config.toml
activation = "gelu"
norm = "layernorm"
norm_place = "pre"
bias = "none"
init_std_up = 0.0234
optimizer = "soap_variant"
warmup_steps = 200
decay_shape = "linear"
final_lr_fraction = 0.0
batch_tokens = 65536
train_tokens = 402700000
dataset = "wikipedia_en"
Each number is 500 + 25 x the weight over its row's rms, rounded and kept within 0 to 999. Layers, rows and columns count from 0. Numbers have three digits each. The size before them is the row's rms in percent of the matrix's.

# layer 2 MLP up, 1536x384, rms 0.149, rows 335-371, columns 0-191
093:485495514526555529443488490537513482500491517466466532465486452507525473546511513534510478516508458496469490517522490505526499545485506497508515481496519530522509520540491476470510487477541511514506513444467525501548530508501502494511489483512455506530493494506516518539510494555502508498506519473513521496458488543533491498494507491507485516552501513495484468461556499554535493548482483510493474505523499537526473500536509451519471497467550510521505453504514538480506490536439499511496482492515464512506465518488498466483448507513542488498496504501509485475446519501481521422
098:522548465510538496526522502492527521507527488498488523477493467489525486490506451485536511505482500487477461491515516466485545488493535433483502515503503499498494508508511530508475536500513528523510478506529507467524511500504495471513496519524484494491535484497501494492506491477520506449460515461533509535469459513487515500511516500490471482520519519451524547537498460467501535484526527477491505501500511524480518485559441499472506482524537475503505492518537482510522482470525471453498508483513523484485526481479501504516482530546463517463496534496485454507516450522553489515
098:518489511547465488524507514515528534544497513528474457443500505478512529460501493492539529533493480541485505514475471457539507539485463537480491488523491470492509445486536490413496525513518514492472547478505502517481533490494471517527513460496539472521515510501491529492502514507486533466478505455534512523495527498505500461486486526502506495554509479519494542491520495500533470502500482500484451529500498488485518493494496518485491512522521473499500489526525501472502492502547532530487549466525467505491490491562483439476443475498524520514492475533483474511470489488478517469
102:479537504496491528511500512525514510517529494466500504473506497467481478463530481514497449519469487509491501508488539497498475461475548518529499535499456518515434483500487515468426488491498474464467512497507530474483512527494463520505491473547487468474500496515446492504502523509508527517501485529495486516503554497517449526482535482492515485502496507527529519518469505535504526540522492474562516490515492498510450540474505515506496558499491505491532458557530469517531496516510523499482515519504486483564501490495464492520503517472548498548529512525507500456520534477513489506
090:517458500506517468521490469479486480488485464510494433496510503499494494467472518490530483561506498478530478528492495470522460540519481485473504549479470476469502487480469493470522529548511505470518477497504513487475492508537484507465508454492496483474515524515502544505468528500524498491443520488492506457501501507490498507493483545524486512478515507490477510510510497470500515546517516503520516504533521521493509519471500526534501501518480512495457476523449519460478471505469541474495508493496498482502499491488526488519487539494493489497474465430517499487498463478496504452
103:506461528474476515506495536494532475464498498603490525496511520489529504517518520474522496507485471453479509474484536492492463504482497466504541485492515478454537500502505500443445482505536493532523492492521553512502521522506513500494529506488483552508496515474486532476437530532491524494510516496451503546478510481510495474497483517581504496499443518495528432521458511490484516522499460575506534508495491511518498476496505477460500552513510449540515501535474455513511533523488528527497509508511514442490509497541499504521508490497493455540513502502520474522517429489515521507
090:525480539524511500468507542505533520526489536522494493506485503526487515486434497513485491480517485468499477458451483535441541515481526460483461525522462533502484499482511506501524487483491544492475493477512530466499481472462478483510491490493509502480507468549467511533474484495509507503524504525468474475470524493440524538528483488533529510500495511499465493520504476508475440492519507484489460476523524530503484481479500502504505520568517462532532489531493508539499482496471523529466515436508519450506558478520487511456470475488450482455493532427550510478495450479438460517
141:520476508497493463504464459514497522489500503501499511474514511451486455451501492470518519507542486512547520482493510507569497477490556503511515501514499460475523501477460475503516466496474455478501483466473496479461483531450473516515496496529489521468492470520515473509459478467520511506531503498531518475492502481553519517481486492502511495478444495529492522490519495482494475532488499504533546502462475510529471441459502483491475501501490508533503522521484514532459446518469523482502522499532475478522494494498475545531498518535511513530499498500548508549454519503540512499
102:501473514498503560446504526455494495461502486492472436464521505487515528518489459494524481499493468493512486499534529519490416515509469528527482517498473478519436501529541485515503467512509544507540525510471528501515485519521478477530498501483507464521531496520506474469493477511518558494491477467501515525514500523427481478519470506509511479514475490491473480503477499503490529502499511489508519526515502497492497498517461477438467483525496522497525492512500485485454524488517459475494503481480514492541503478493472473478534507503503504472479502489512505515463471555495462483
105:500488473471539455456530502471503455506465501498480535505461530475470448503475528508503467483546470469496512489484511501491457512519509490522471529449488513523467499522464528484484496524490529493497467479489470511527522513460477515482501517455512464528478527526493485493494510524517512498482516532499495486494519567510474472479492522551511508515462528464476465506493537489504528507492498521490525503518503473506489515473466455475455463581485451518529484510513481491510538548508470519532511525536478494465487452496448499524488501502511532506495534500484543500488425519521503464
096:489471505562476515515519468469472461503513464452504496513491498503523454471494503464508542488476461470496442478497540494470475500474524511525498528530461482497491499534496524470505460494520440513505475543506448493572479467497511509510469538513485460518506522496487491499472452506485469525501474499485478529503462524504492468471512502507520485483497484464505519530510530497535487518507503518499531498498496500497495495537507503477486489489522483512531508496465476550463506488531520514499516482476466493444548489525511482509477498536500527511526499519508478519508528484503492465
111:509505539476476529466492482489462532463504474479530503519528505534562549551490462505471518476487508538464513529488494543524497509514540482550471538466527539525471541467542500457497512475482507478498459506510517482512447547479506466552461520504499501501493511557580514527514483467494522481506493491506518510471484513505545485511501495490485528478491500479549515518495490521496507484500538538502517453497494503489451512472466448526528524494532509502534488527499541468507530481489504539515491483521488489511537555504511543467557508484470531509513494474458546535504514520472495504
086:504498488482422492465525503523512479501506511495526451513542505560549459496516557466509491522516467474531480530470554494443483530485509526483483531524466494532476480502478448513509494504516528511452482445499527473542508508476497494478516462491522489503461501522546504482497536513514464513525516518495493477461481446544524443478482530517490510525528506514491501510517541486489506458510520487496481521502486508506542522515453465491493500466482482519521480516500495520509537494487469490511482482494492528491496532454440446478500483461486478487513505476498499478472494504540506491
094:538498523510485480471488454480507527500534489498538473500466496488534502542482504500546468485561485465515520472514535495471448525468525564505511531492456505505506505499488447508468521478513519558465473495464474525525535449497468524528546513511529495518493503532475480518513497541500543499519475533487478471520517504518473476505510495531525510483532544528526525512486550502510507488495480479509521530495492467507452498498494471564525497478474470495504465489474484503497561520505505481478504441501457480476547490514480483468494532477472515535510516487462522491453488502482482493
115:496524491468477478500518473491530487520421517493464467502487487509501520471461497474469517507460531500498494488506500486489476493497471488499498473499510456498538490466496464503492529480509505518508542462485520524510455538470530512498491477492507473492510497493487513523499490501511480459497504508522481554543485509460519477555481495515529503487491485529516465485475509470510518471480525535467510532476519488480502513482495519505502500492496497538476513516503502501502515498502524528509499483505484496497501529449479478469493502520455492480462468524498507541510501468504506490
101:486465490493475533494511462524549492485515491455509450497527452473538463540509496455501500517516496555482485502459482474545493535513491487480507483517501471521499504503520517480525482508489490469493494514504541499530503533490504470503486529501552522487470525535467478519523485484476512515560469479484491494519496483508518498491544468527520465477510500514489466491510537511514487523527540471475511472555528513457504456544485472482490510522485490489505501507498493485517506490537471512490529440494531495482523528464451530465531513521474493524493491532520515516475489474478509477
097:525484517514498499491497519509515505491516515493522487499510480477509469510449438488487472504490545481509510487493515494492482463509526574538478524470528470474472518465493505494477486524538514482494464492474523501473531467504499471484494465469520488498543523514449528513452479491510542481489509477518525482470461490517518474504536482494500456506510505491509479458504502517512545517533503460485541478513509469504468463431452497461500569489507514524545521539489490485490524528497508515486491474534522506501465552494475520518490489522504531491529471500500489509485460496472527486
105:479491498503454509519517489480454495496493493527466503495478551490515450427523500484534542507453508516518506485478482496503473475518476555455509478530460464507511487485496506525443470544509494502508508500484514491482506508460440486513518483481514513484534462489492477504511508513504514536453537500521476497512509480507540483492551501504522514484506501512506438516524507521519481479526522542519536490460522490518508477511523481492488483517513474471520512496537479523490468537505511532472450510517470535480459502494511488512496437536434530534503484487474478487517503503529446484
100:474496490487481515475515505542482523468482527518540511483522489468490520513455545506468513485462512490502474527499455523453518488481515481523498487542501442491459496529479488534475479518474512538483501533468559512529502495495534475538517482493518476476531523511502445515491485446480561495555497509454524530508500478493534508462494511481489506514486517509530511534481487456481510485538513472477503498487525499505474508475537499450475478510468451470527509477514481493486493493493470459479522511466510466491471494509502554524513493498539484462509499544541526511506477512458509502
096:518479488482496482474506476489515489511484512555515466502507511527513554482499457490495495495510470547521487486511479496494496505502519496484483537507520521499493504489545494518547488512460490508506490529439518532522469501559514456519518507510502525474497511476480546496514448506485472487473520488541480538517530527451519489566482490524512473495437468469502478481467546509525479506461515490476483500517489490490494490470458467478467476511479475497482499486528494528472508465488493508466501453513488504503511533512475543476495543475451450469506549518535493454475477461512520529
099:461480530488541472483522489487494516497474516478515488489523524518519571484488468437483487500525502480502517500528510493515513500517469520493434506512554535486502505509526461453487496477520515470507511493564493484468524496506505497483472490495486505467544520566556489506495527504512544499491534525501473523465513506494486476529475490471527508499481501533473499530483498471494505523446469517495472501499534483506485450526469477536505459509520548501533518454512478510538522519496457503483445537523470470516491542513539472467540480534504482526494525499487478472498508485498546504
092:529523542527568492519497488524477498508471514529496508445516476494468480536473486522491507488505481510502494519498488553490487488524469518488525511499488495500485504509462504539479494516509498484506539514501508476482515555514453501514459488493489448449468502491499542499494496484499497524506529511532456482543529496510489501525471483509517449508516520522536495470531498491499470473516510538503565464519492492549518487486526453534531486494488527543533507440520493513491507490457480504450480512514455520494481495524515526538461516494458534491536478469535481521522458539489495486
097:470461472521489483530526485530517498549521518542470509485479490485488531478519520519512489437493538491444436513529496561504523517511456477499505513556517488489527462551506496485514535497474512479523481508485497524513500537519546475442500510469503478440513499543501465511524504498514494512514525505484531523471504455513523492526473499506468462537503504452511530549511513469546502548490500474574492542506509513495479493492481502495491483490493494479485466507507504498513529481525508558519488501455522495465505511500473529489491508476492497507482553478525484512493466457470493505
099:493541490509514520480566510475513504495455521547495540438490469526474501553540514514497535489487501479511472490482484514506494484506495499524513514521459465494501525515561500476510515488444509480516514483554476496548490482550470468507520453544486549524478496491440536522502539490498522465525490493506502497479496489518502505481501555493504497485500471512520525485537497491510483512529517498488498508475488493507517497470451518477485465485517502511485448497473514475479503521503493556512484501478493507489487513504551484492509500515515472494491463518504508528479507444514525520
093:475497467510537496544502503530513491548526488490520525481495500506536493515495483513501525514512540477489490520511483431547475479495500509487550504504503497470511496496482503533507532486493475500533470498502527502472534499486518494562475547457521482541532509502478509529446534510491477505498505495517485493504487535510501468482500515513530503445464507535517481480510485542502553492488470514498479459407501534501493547525505508491483472514517506513554482545520472470509479496470501491534517515518521472505548532477487477530523505510510510497491477511531508564486477445515510471
087:506488539510494470508527541506516456463524486512464535498503479461525531482485440518464488509461482492489501447534476499492484535494489511520510516440483502483588508514553475500515506513503469508509476501511471469515496510508492523549493541431486515482529515508504515522546530506509516503498445508461529494487441508513516498479511488518490445529458472505526522505466497483532503477485475519500496501526505465520478499513532499484490543504528484506463498490485491495443502514514512476500507503473534495523474479470477484450487485529487492479483499543511450458471497455480479511
095:560519474498485480499530512536512498462511507528505506495522454518510480535511533485505506500478488512488520504487525508480492502519532532501508514502518484478538517476458454522474499500500475544492517538503507496504494527469540521485522514497552499488511517535511465496539435475519462512490492553511520477511437492501517499530506478525485476530533496493520444431521512511468482465520514456388498465497500541497476507518512477512489480508442480480505482508518519516513492497486478509473476521486472487539501541487460537455490515501487522534481499542539531476493478493477495518
102:509481553484489527464493482465482511481453503468547474510519491468490460522499498502512560531480515505508477504473542485515506495504515516498537522457494456524473489545457475464502473489501507495464425532497497485477481549478485504522495500535464476553507472517510482512508515466462498466452528484489473447494519466499472477501500507502542530489477518525493496444509489473486495515498492473469516517522520483498530545513490506468479486460469496504502516516550518548506512540515513493486491521490521485456491522518510527467466468465471502485513521520491474471518531517504477481
097:509488469517471555499478529522524473497523523478488537464508494530469528495467535496518518496448540508489487495555486499473484512499502538496481488428476521520468486488553473519479490493509497505458506520546472500517519501494524465433504463525511510503473510488466482454477470513515475482464500481464496508517489487469482502487476510455528535551523441482531485535459477539500526502478475500514494498512482512474548515481510505502520508548510493500510487503495522485502471495519501528507477501468502433489506524538520541531495514506498504470537487450464491490525508509507517454
090:511512534467473528468469494487442547429516502454509491521497556495512489500476546491545502540521561482516480493498478531464521458480525552487519484478493532513503548489491502508553478537514514471513485483502485476575488474509505472466495480475501518515434480529516509498489445530514511468501508520527484505486438451506532475497453522495497517529485490520496482501501499494497546465447502502461476546497488514482519488470528506540534467488502495475509505481552467498499536470488496503549496470538439473478471516493500468484498464493527499530466506467508496509510463488498503453
142:504496521477496541496512491462496543479504539454484507529470533518541496500491487505487494487531524478535487499498508463465512459484485494494504513495487527506534487507486537497520503440489530495509500488505515486495472509454493515501512503527578510498479540534495469487482530522501535534506483496457505507476515520561476500474496504532529540498491513514472502485509486498516499509505498503478528520467538498453517474475541501489497488469502476478495472510507506490515505506476455522523479464520526556511516501493463483540497490525524487501494511497484495479499483508488511499
099:494501467505529469497568450501496488465513476469463503504519524445470484499520535482493528543523504542527496475510490491501474523504481474532531491482514514507485556494509502460533460489474501547503493500531485483508489508467494504516551532492490457486514524506489494484516522526509474471485472476475517505505552494506545508498493545471515471503490521502529512487486499506546507522470490514522484494486538480512489461535454506468541496535537544545516490575507496481507516533471452490523469487535414531540522569512515490487503477502470491519497543481518462478511487536504471537
099:518501500496514479486467503485499467506475516542501481471496474487493485519498483567500468493502507507516504485509515473483451486458443526484532515480470523521502502481452457428500482511548480509521513480514487529457478516465479468469521490467482524481557485510497508472543506497459518512493503489482498524489516518495542506481487510476553472462498530543485506478502493475502506524484538449478498521496486475448489474522504497529492476516487481510484468495491532485546518502497537492519496489465528524501466522448482446504482478503500496514489468483516481545490512481475476521
101:514483467448487528485475535517464522490498529514499507527531518479504495498514500516431488520519480495489490494557513528507504471507506460499496530469519462515510525522498515483507504431543492528514514490502495510506533518467507496508515490502555519486526483481503504452502530483539547501504509468512534496491519490452526534502497518440558483452480539542484464510466527497491493454485510517481476485458545497492491541514492536465497503479518538464489501470491472460522507530443508497545502435522491491475486516513502492499518521486468507518478482530480515518516477519499494532
108:476497513471478493488536486500524495467488463457482508485461514531487520515498535493460529466485517484516514483461484486479519537498474506523472477450481460486490457473520468497549449506486513503524476515521533506492485473500480512483525497512458459522523467476501496519503491479497459476487521502514469504498525522506487507491478495471507480502476476514464509479475525505528478501461480514487476502540485529518511502503457476524524464477453503506477494485536474525505504454525450497484474523486525468489492490536497492504498516504481492525512462544487487466525474483513518459
094:491513475534482490528496532475527530506515461478548469438488518463546456508506526504492516494512476516499494492512510512485491530524488510511494486479500492541491480438508481436494518437519507537499510499503478489491473482518494504521492528489487490522508478510515486493540497458521467474516475535484486490500475482481533513466515513479482516484447453519479505476474511456483480511493523504504507499529486479488501482462529482513517489458468502495519482545512472542469525512504525521488512480482504498503456514516479482517559487515445529501477519488485523514517476537475492526
095:492517507497492494473522497477505495476450495511487538455493553544443464488478475523520524537500528492481546527500499490532520516505494496460520493494497425500544494503508464494524502490533516467487503546499516491521461465491516477482492476492507479482511489532507490521493495548455465461524470493525451522470483520429477499506484483532487473538477489514519533497529504508486505453494478474537504498484502508504485542535496521514534511516522478559473512472525464551469511457499483532464472536529486523517441499509498466512497492519495531467498515485503522571509485494505544491
# layer 2 MLP down (transposed), 1536x384, rms 0.237, rows 335-370, columns 0-191
102:511486497498515463489511510473532535509495512494488541501485491459470463516504491473520524488499544482471525534502512488506514493489492515463461485512510502505463480531515533497559519478468487464490474490511534496486499467495480535451476523489512491493515490495443489498473475487505522528541506534432496496488486487498526475468494531537468501477517487528513514500500505479493534478476479481492483494470508469521499502506497511520519498480487451480467530528491466536516473487532517535534499463462499519496491509515498496506524489472475527476546530475504533496519495502483515550
092:482512497515508498518495480529501472474522520498514506555487507499481495525479442526509495482494511482501530549501510510515415525485526480511483510528498544517501518550559496494472493492517455530523515479518505472498510498493494504518541512528446510539504463494518519511498485498475507540514496484519537464474507502528463527458509525495532495501507495520529532483526548465511502483484505483481519520500457522535479519497490497462531485470514521533499468457483471436531530497556496484510539496511493473453556480535521498511505492510520519519454508487516460476518472480500519473
102:539466530508494531459474521477465534437448476492500450469498488486519457515494530489486512455481475554505524447495525486520484542479483475478474473524513481503474527560496490529485508446495479534459495498524465498507536471504502478545578462505489496503484504451488476496490548498512496534520508552504513483510514480495503498496499489496508506495529505512534465449519511520494530484519495492516522548472473469537488504502497502521465508515550517492467507528536489513513492506463497477509496484512484505490481539488538511502482456513501489545535546511489549494476501472496523518
097:501507496496492497474493454502482509522513520526515492509500496509521471492478513492502552484544530474494510515493512528519529544487524514439523479454524489458515531489519478555537500517475480539551516515463441521485468480473540501499512496493519490496518494557503468497483496504488478468514496459560517497508487527514523474522513517487499456511491499470489453510515501493508530472499472503454491519507487487491517486515505492484507446520513482460494535473455513451491513535504444506503483521462459539488511519466504569494528498505477496504493479493489485533519515503486487484
098:530520456466512476492472520521499522465530516511497533549526469516503526509489474526502448507464481468570504525500507549471468485486505486467517455498525507503458505515489500505499429486460523544460537521458479524539524508510487503516504515504492565499471501481517504510509527499498512485535484490523496487489488544481488450443487500528510499507466528516530493483472495514464492564507522524550483496536482533506503512505550505498529495483507533448500456506488540477441535484472520464474458492492470481479508514528505518529538499528501493485466490523501475497526516527499476478
117:489498521515482472524506514514507502497516511511545508550504521505471521517511482506472536512437504462489507506454529490526526490523516507472466487501453477458536498496487503475473504514561499514514468472510484492482522513497518517508494527499523496475530465533505496567486553514519510489513487515506545510500467478494494461508480489507506467533473542483478511490510511505495537516473478510509493504489453468475476468515514494508469551494512469514490485536475499464515556506525511531509495535521509470508536534516482492520493511540461495523506491503507488514532467544521494486
094:502487487484495517509513497517494502483514467438490515502476499505501458478501523513502472497497500499500490496528486548483522490479525465481483447461567485484488530513520518511463434530497478472466481533516523567496515505538521496489482519494468520479513533445471539506464517458465502506497517470540488480525473486483511526506509480510454523514504480495530529494477514510556474508493536498489534473511514488473509506530539491480498486469514530523507475495501481469503521540491544464508504500464489504487511503504532517534481470496511550546522498482468505518485535529551560506
108:521500501448548524517481518544495481457462497525495489518500504494521527527503495525489485470493483506477491460487504497527517492508505501517470500508513525504505527531533469517533528484524498481502508547513488484471497457484485461510519486487507502505510457473455485516541485535506500523512534519512502467557551508495494478538446505549468494484487499566548507477493482504484517491445470475485504487520507543480531516503551492488533483529509462454474456525510449507515509465486509474517551459510526542505490510527456503474486474450484478495454512525483489491497482522469474489
108:506512528460506497501531483510500506505491503482487501526504515491517527491468492499516504476481483503454519501511520476478525547426516513518502544496462473519474541536522497513492484554499529490506494508519516484507531503497535469502477515512491468498496540532489505467489512522496536491522495507484495505504459474494438514487476514495521502489479488525489471489495491498518512499513521509506471497506483511514487544544500496476463470488470485477517494569491559547460504485507483522496532516518493478496508522528530467473465519499469509523483485510497539511526522524456467503
103:498461458544480514486427527503495476508451524502497494494524501510512486508545486487542517467475512506504497511515471497460455495531487480494532500477516491473509469532465484484474518507479467513468537485465460511526529505551556530506487510534503546523539458531490492523539516489488454494511489519555485497540490478505499539471486455510534537482511516468500540491562458503486521503580550474513455499511475486488484480488495507522514482496466510508466497455504532513505485507523491496470516487483491496478485485448529505478495527520461484494508540505542464487444525484491525502
096:524492516509484539523473471536514520515530521548488475505490454502481497503501509480531517521500509462521477470458503479538515481556481509481473518465518476509507472503517439525450533526525507470547485507500537506472512479543495486510531481513518558504504513525486462502533556479504488454439510519518473467505513530477532492482514453498515507547522533525489538499524436490513482465510513473496494547565512517529497504510499512514484506532488496527455454484560470485494502465487499497495482510532498492511460517542492511502487478522493512460492466452467521499565454518499493515
110:517436531460500519466484486524480546503515535513510459475523528462471489461481429500522498499474492499492489490470488516489472470478499494470498511502472535511499473475477485479498477464526499516509478516488471530516491499490487502476492511467515496482522505515520476475485492498500509495476482481516499526510474494453458555499483510484498541499526489489493525531492464515549532517531481488493559511519461492501452507509505511478480522514502484455522507533475535501562469500508543545467521471476493528508480516521485511558464511506505474469502458487515520473530557484502516468
098:482500483505498499448480493493460514516524552503497474529502515528531486469501492462539494478507514515501469504493503525531539454497474554487463483438463480515455524500530460498492471456524504480477523485465516480488473471539439524506505497546506493509500502526517499481505524504485505478507461542504534553488527477519528498488510544504526500518517493496506502503510487524535506469493497463470444519501501529482517516526509491494544495493524487477563485493478483537510489517491494464499519534471472506488486512508473486449513515505450545517504508498482538511507523511497531536
101:477486484447486476490516485483448517465492470530472495484516461530552501483446476487470487496505444514499513507504501467484473501501483502510493455466496566530491453480498487481489513465510456521453529499493514532497472528526494533519539534535498540485494490498498485526511492528450476496524480492528514495490486499490542537514510456475441486466497510533515494496475478484488535551504525487480538506497526540526500493501518494504482546446476521477522518490521517528513514507513458476469497522488481527445465477481494443518498458455527474480476472457487498484486468530482498493
103:517518483498517562534490473463460492493490483536476527507470538468509478502509475432541516499493483486481502565458492487511486464475505482487489489528480486524503508494480516455528508527493543525460467493522498476491478508489588507458518508469496456524466497512535504531497497533516494513528523509504471499499473499510481515474502524501508517500482519487530543490518482503454531457523497507475544519479498510489546468517498496485480476477519507529557550469498495510447485500517451513515503495506495514475504535481489481502457504514495480504500471465489471507496520481537485493
095:503510469452490526515529515490508501514507492492580507532540499516504529522492465488512513504495469496515474503511468513491480518532458569490482460471489483482507507478465521473502530442545505524506524502472492487494489506475502483514468480481509486477553482488475462484510486514514446482478523536500530526463529504496488522533495492506498539482503550468469460574469450510470443439530508529524481509489547477498513495497486477543494536525466480487511447481493497468476539503497520483506521514512487454474524448487480522483500468501526464534481480490590498462492507500483480524
098:507545563479510450551509493508515520536500491498451522573502525496500525481510535501537549522456521506509568446497502552529502483510506477515458483505480514520474512507514500489534509481514518471536515523518469513528501499501506491485479542542508467473510511478521498545483513523470526509489471475488485514532510482463484534562478466481502504524498505481473572479506543480476500462478471493529475454520476506498468551529528481517503446555447492509466490484535480496461484491514496522519484491489516502550511431476494498482497512466484487516510555515495538502523514517552451446
101:504488540530523509522541490540488515486492502547465498490533499471501522468522529506505492483485471503529474519499468487504508515445534498456475513496539494553521518461496488508488480557526515475477498482457521496468449495496495488513513503505504510534491514471516528463473491472456467487506435501476529484496517465483478494494492514493482530501530543536525471509474493502467498509485505432442490498484514519515511510503534576475538490520441453515491519483570532501453505465450484517485488451492489528522484530516488513473511442499498512472491504513490508472518494512516491481
095:542492512536506471511500508465497537510514557509464522564497520489513462526543501490479505531467526517498496465511472505578478487496511506549496535485500482476533503488516488534498521485462512483470534504482496455483484530477523509490523481486496552504526469466504521538482498490517469494510494478529509490516525521529528448482512510476522481493516491511479480463522484509505525509459502526492534503503518451504464488487506492482515456493518474517504519486528502514502522491437512550542444500506480522504525481477502526508503491527502536471465492502503500535485470528474490530
096:485526475502505525487489505491530528517520487496509516459480519500487505497504513518482473507517511524458546502568506504510562512557522524492533485524474467466491493532562486527487474479477505474527528471454536524501513500521495461524497479485496486512456480494511458474506496487548485506519541523499566470494520472562521481503450537559489474498476487483520496516440520524464542510502495469457474454491507498512484491516507474479512546466483502503472477511502465525502510485500475504495512467491499502461541494519520535505509503515483495510525500522482520503514477545465495501
109:526501538505479486491508531469484438460523512492510476530542549506507513450550536540469433480470520522505493479533495473459460492498519485496494462493528476521528496500481519525488511499501460517523489497542524489507513488485505483447498530528482497472506568497551481515465494507506503477435462495461485468490486493526491441488453524520504491495508455515454503494531513521493492499552477510468505507500539480521517498510518498498520454532529539489510504498514473479513517493488491536498483508495493528565530525472549478497567512526478523488475504507515535477459490473520500474
094:494463507501455470495466518526511484512475532507560485512501485505505507523448518458500528491513491461541545513507511496518468557513498493516540498521504528500474529505508507492475528516510483486485501524502489483482489470495503501527529550475504486475536523511470538491494493453473480493476571547465557511465501536545515463475495483548500526510505486537496471517515523499517502473482509501504456470487468460502497472518518527444486524446512539502495516465482509513512500497522505531497517464480497496521506494510512476524512547500516483494506489471522512514469466487479499537
089:473495509490513499465531527479488495502487533464526536486480461487505505435492485518514507492501495505500514521519512502487506468480525473511469491470481512511469503465497508536489512548503443516480497480492523499530479504477490504488509458497468522488437553496481485453530527497486495529498455440503468479487529461500520485499538459475489500464498506505467535515490515496472498441544482500455515479499511478471496503485505513476532523462507510480508547534452457497496505508512503503520481489540502502504505536483470488495508452490523491550516468485466510518516541534510533516
091:477477502521464474530470477505431530495488489489508500533530527479495528525486487487509543526514551513500542533507494495515497465532491477499492489463497560486487504468462492531551487466522534518484492510508488497498500479470527537513495498481502503507494475511520472475484487506493461537513504492509466504471489492531521511475483508479468529541477487516530514467500516526461534508531464513565467509497470491526526529509501515546484493454458534492519508476505480508495545532492486496508519513455533514521512540511506516485498511506508503541500548457536470498502504503512462504
099:494488545539502506478542484477462503522451562477500500476475476528507505456501530554479463521512491484519533463486523478529522498511511470493561471488525487502520503500478478483486527542494506533495516525518481496539512512460484504471476505511520467491469504526496544501521474500486479513471523546523480472494518512494529473533475479538478508518539486527473443530480498501442545521521541506459479517527523479489521469505463490504492492438483481515480486506544445476522539502462469523521522483505478475540482542534517499482511483510508486502493512500526469512526480452480540431
099:495514496509462525513526516508546478510518517502496486482494524483513465504534479494480519457495472510516538480513530521473532467512515482484515469487498492499537560528485483475512555484487509525540511526547511496498466512505530526516502501476545536494484483525475531516467489468493497530492541513457535473491491519520543456438493445512539497495515508473493527529477532486521510502459491502500494452514467477473492486503539472509522535527524533480491481506503491489513511430477538503488540485506490482520479494476509483489515531463536529501511526505504449526497496522497501512
100:504528519476516466516472521473563493469496449479486500529498512481499487476505474495500486493521420532532525503492505516484489486464474541486555520485508515505479528499457470513505495505531437530469493538510497479486473490505536542498523510523546487525480539535522484513454514525505470501515467514490515471469481478475492498515501522514521523490471530502503497509539490517497525452562460567440465495467550508483527464487484510484480494491448513481502545524484485527519507495457509499522463518469503477500495481511520454502473512497492488523492512472490497504564537476488502517
099:506473481470475492547541527514483500447491520525516491503500497513499520539516498540482469511495506475468489535480535532490463497499516485497476515526478522514525499506493482556483500496543514497498504468518532496522503493514554479466490514451517541481504516494487515540441488519510521505499478516518525516527481496475502475486529493496460524469541501521539527497496510559458471471524481498518514475477491537472473548505485479545512492497514503485550450495467506469459506475503515536504488496483527478527511494527497477525553521555494475452501482500493479498545516491505505520
089:528476510497530471529533500512462523493467501519508479497482493518513538477506497468492500531545488483518499524497493485549485494502496466499491520543506470447489548515457498466500492491479487519478596526482506498494510474499547493523491517491493511487475460499473509520529513536495521514508550535551534507518485513494483492507484533507514488454535522532447537516485519492466503504481531492533502467500519514471473505472543526499480477535480476528478490499483482510535464513503516488469524498509507486497473481473495484450499480517476502519496473488502471477501429500499530525
094:480456466501492473482503475518479495542525515514517511498504424513514518487484508508479475503466551522501464508490462550472549482505463534510471441539493482532531547491533545473487519461564531457450512487444520545520474485523482539528518491517515462501498488514482536552464505495479467506522499490470497495496506513499525481541509523541524520501511487459552517502454520503487500466455501498504488507486491520490493484518516505524518501480514523508466454509489483469459471506476529523523517524437519485475478490501463492475518513448481507490500492528528498466464484501533509473
139:479570486485467464508530485459507560519456491469493511507497548479445513489479489498513490537488446500464535517476480516522504470491523471456494428480494525509510478497537484534469505537481461484510514546530554490456531490507505489512497452518523482504467520490507466506494476506502491500507499503474521487504553517523537536504528493461455488494521504493477520521484486496496502494526520502465476493499529533544512514490541485533492469501483499501473484490486458539472497524494508506502478537482495457538507500490530468483484488503550499481494487515508491522521531505495533463
099:472501523507484505557460502528520499468483461479515520488516480517481501507514577494460496479511481552513497491527479493503510485508566489471460486502561491510569484491509523500520513517488474533515483489472516482474503513531484490471495501517498512510489462508533543489501523503492484490549520480488521504515427485494475535557475437496496540534544516466496458504494466492494498501514454495470481511544502536526508539521508483491489508504496529491494482494500473495502510521512467525511553503451516484521511474536520514511475548486456476489526494476488516539511513513506544513
104:509484518494524505496498477449469502503511480509516492518572456535498518484518480497548513489506499506466519556531534489506468518499556502510467484497551514487536503474521543501538506488451484489507468483491543485491490526488536520492540498497467514481506542507485532485486485502518469510579508487476471510485479528523520488500525525475431472495485452470531503476546534480517493492501495511509461515507542550522475503502511521501529510509495500497477556475544521505465478520538493489522487507539456503493462491513519503485523476493501505514513547490442488479559497548485516474
106:508472481480502518507507511479476501513511515488484520485495472481523536521516502558523501478474490456470470518469483523492494501521530525517531541518481478490489508480534521498474480482489500515525457498531448511522479459523481488469511512510553483521450504492480466503536458531495515459535483499528474499508515460481504475501506542487502501490538499518532468517534484499491521474505486493502491538491484531484515507480553490499520504500503471476518553496478500503501469480480479540504487530503493501469443474477519483495485513501483488488495508511511529528499527488485507463
091:511492452533513548506448502495530466515489498490491522499503480506473492517513521485503498519533471494500457499516462449520489474565454533507517508520499520506482486512446485539537543509492507505551510476508511503499524524494511497489507529522487520524478496517490485505513524494444519478511460459515496532476564492522521509488461487497526483560482539534484516510496490464532532520534511522486496466475527512490484434533504507487503520507492512471486482512487487533473492503458488493522489463498457446504542549484495556494548491448534527508495498461577504481517533446470527503
093:533495489494473540491469497489490461505505509499510449487520525475535478548496436475504434529490527522483438496480505478532514499508502560489498507485462527504502463538517514529479512528508451515525509500502495507514494499511515476444523485518546527523533518525486455494485501517522511472484510500488527507435476511485548508497519514463505538512517473535505487458512473506452505531497546535535520476507502501533524478500543523485543508464500474470532511504508510532529509527456505536518520497485468540486480518526460467510504482486519476510560497514477501489510486455444521470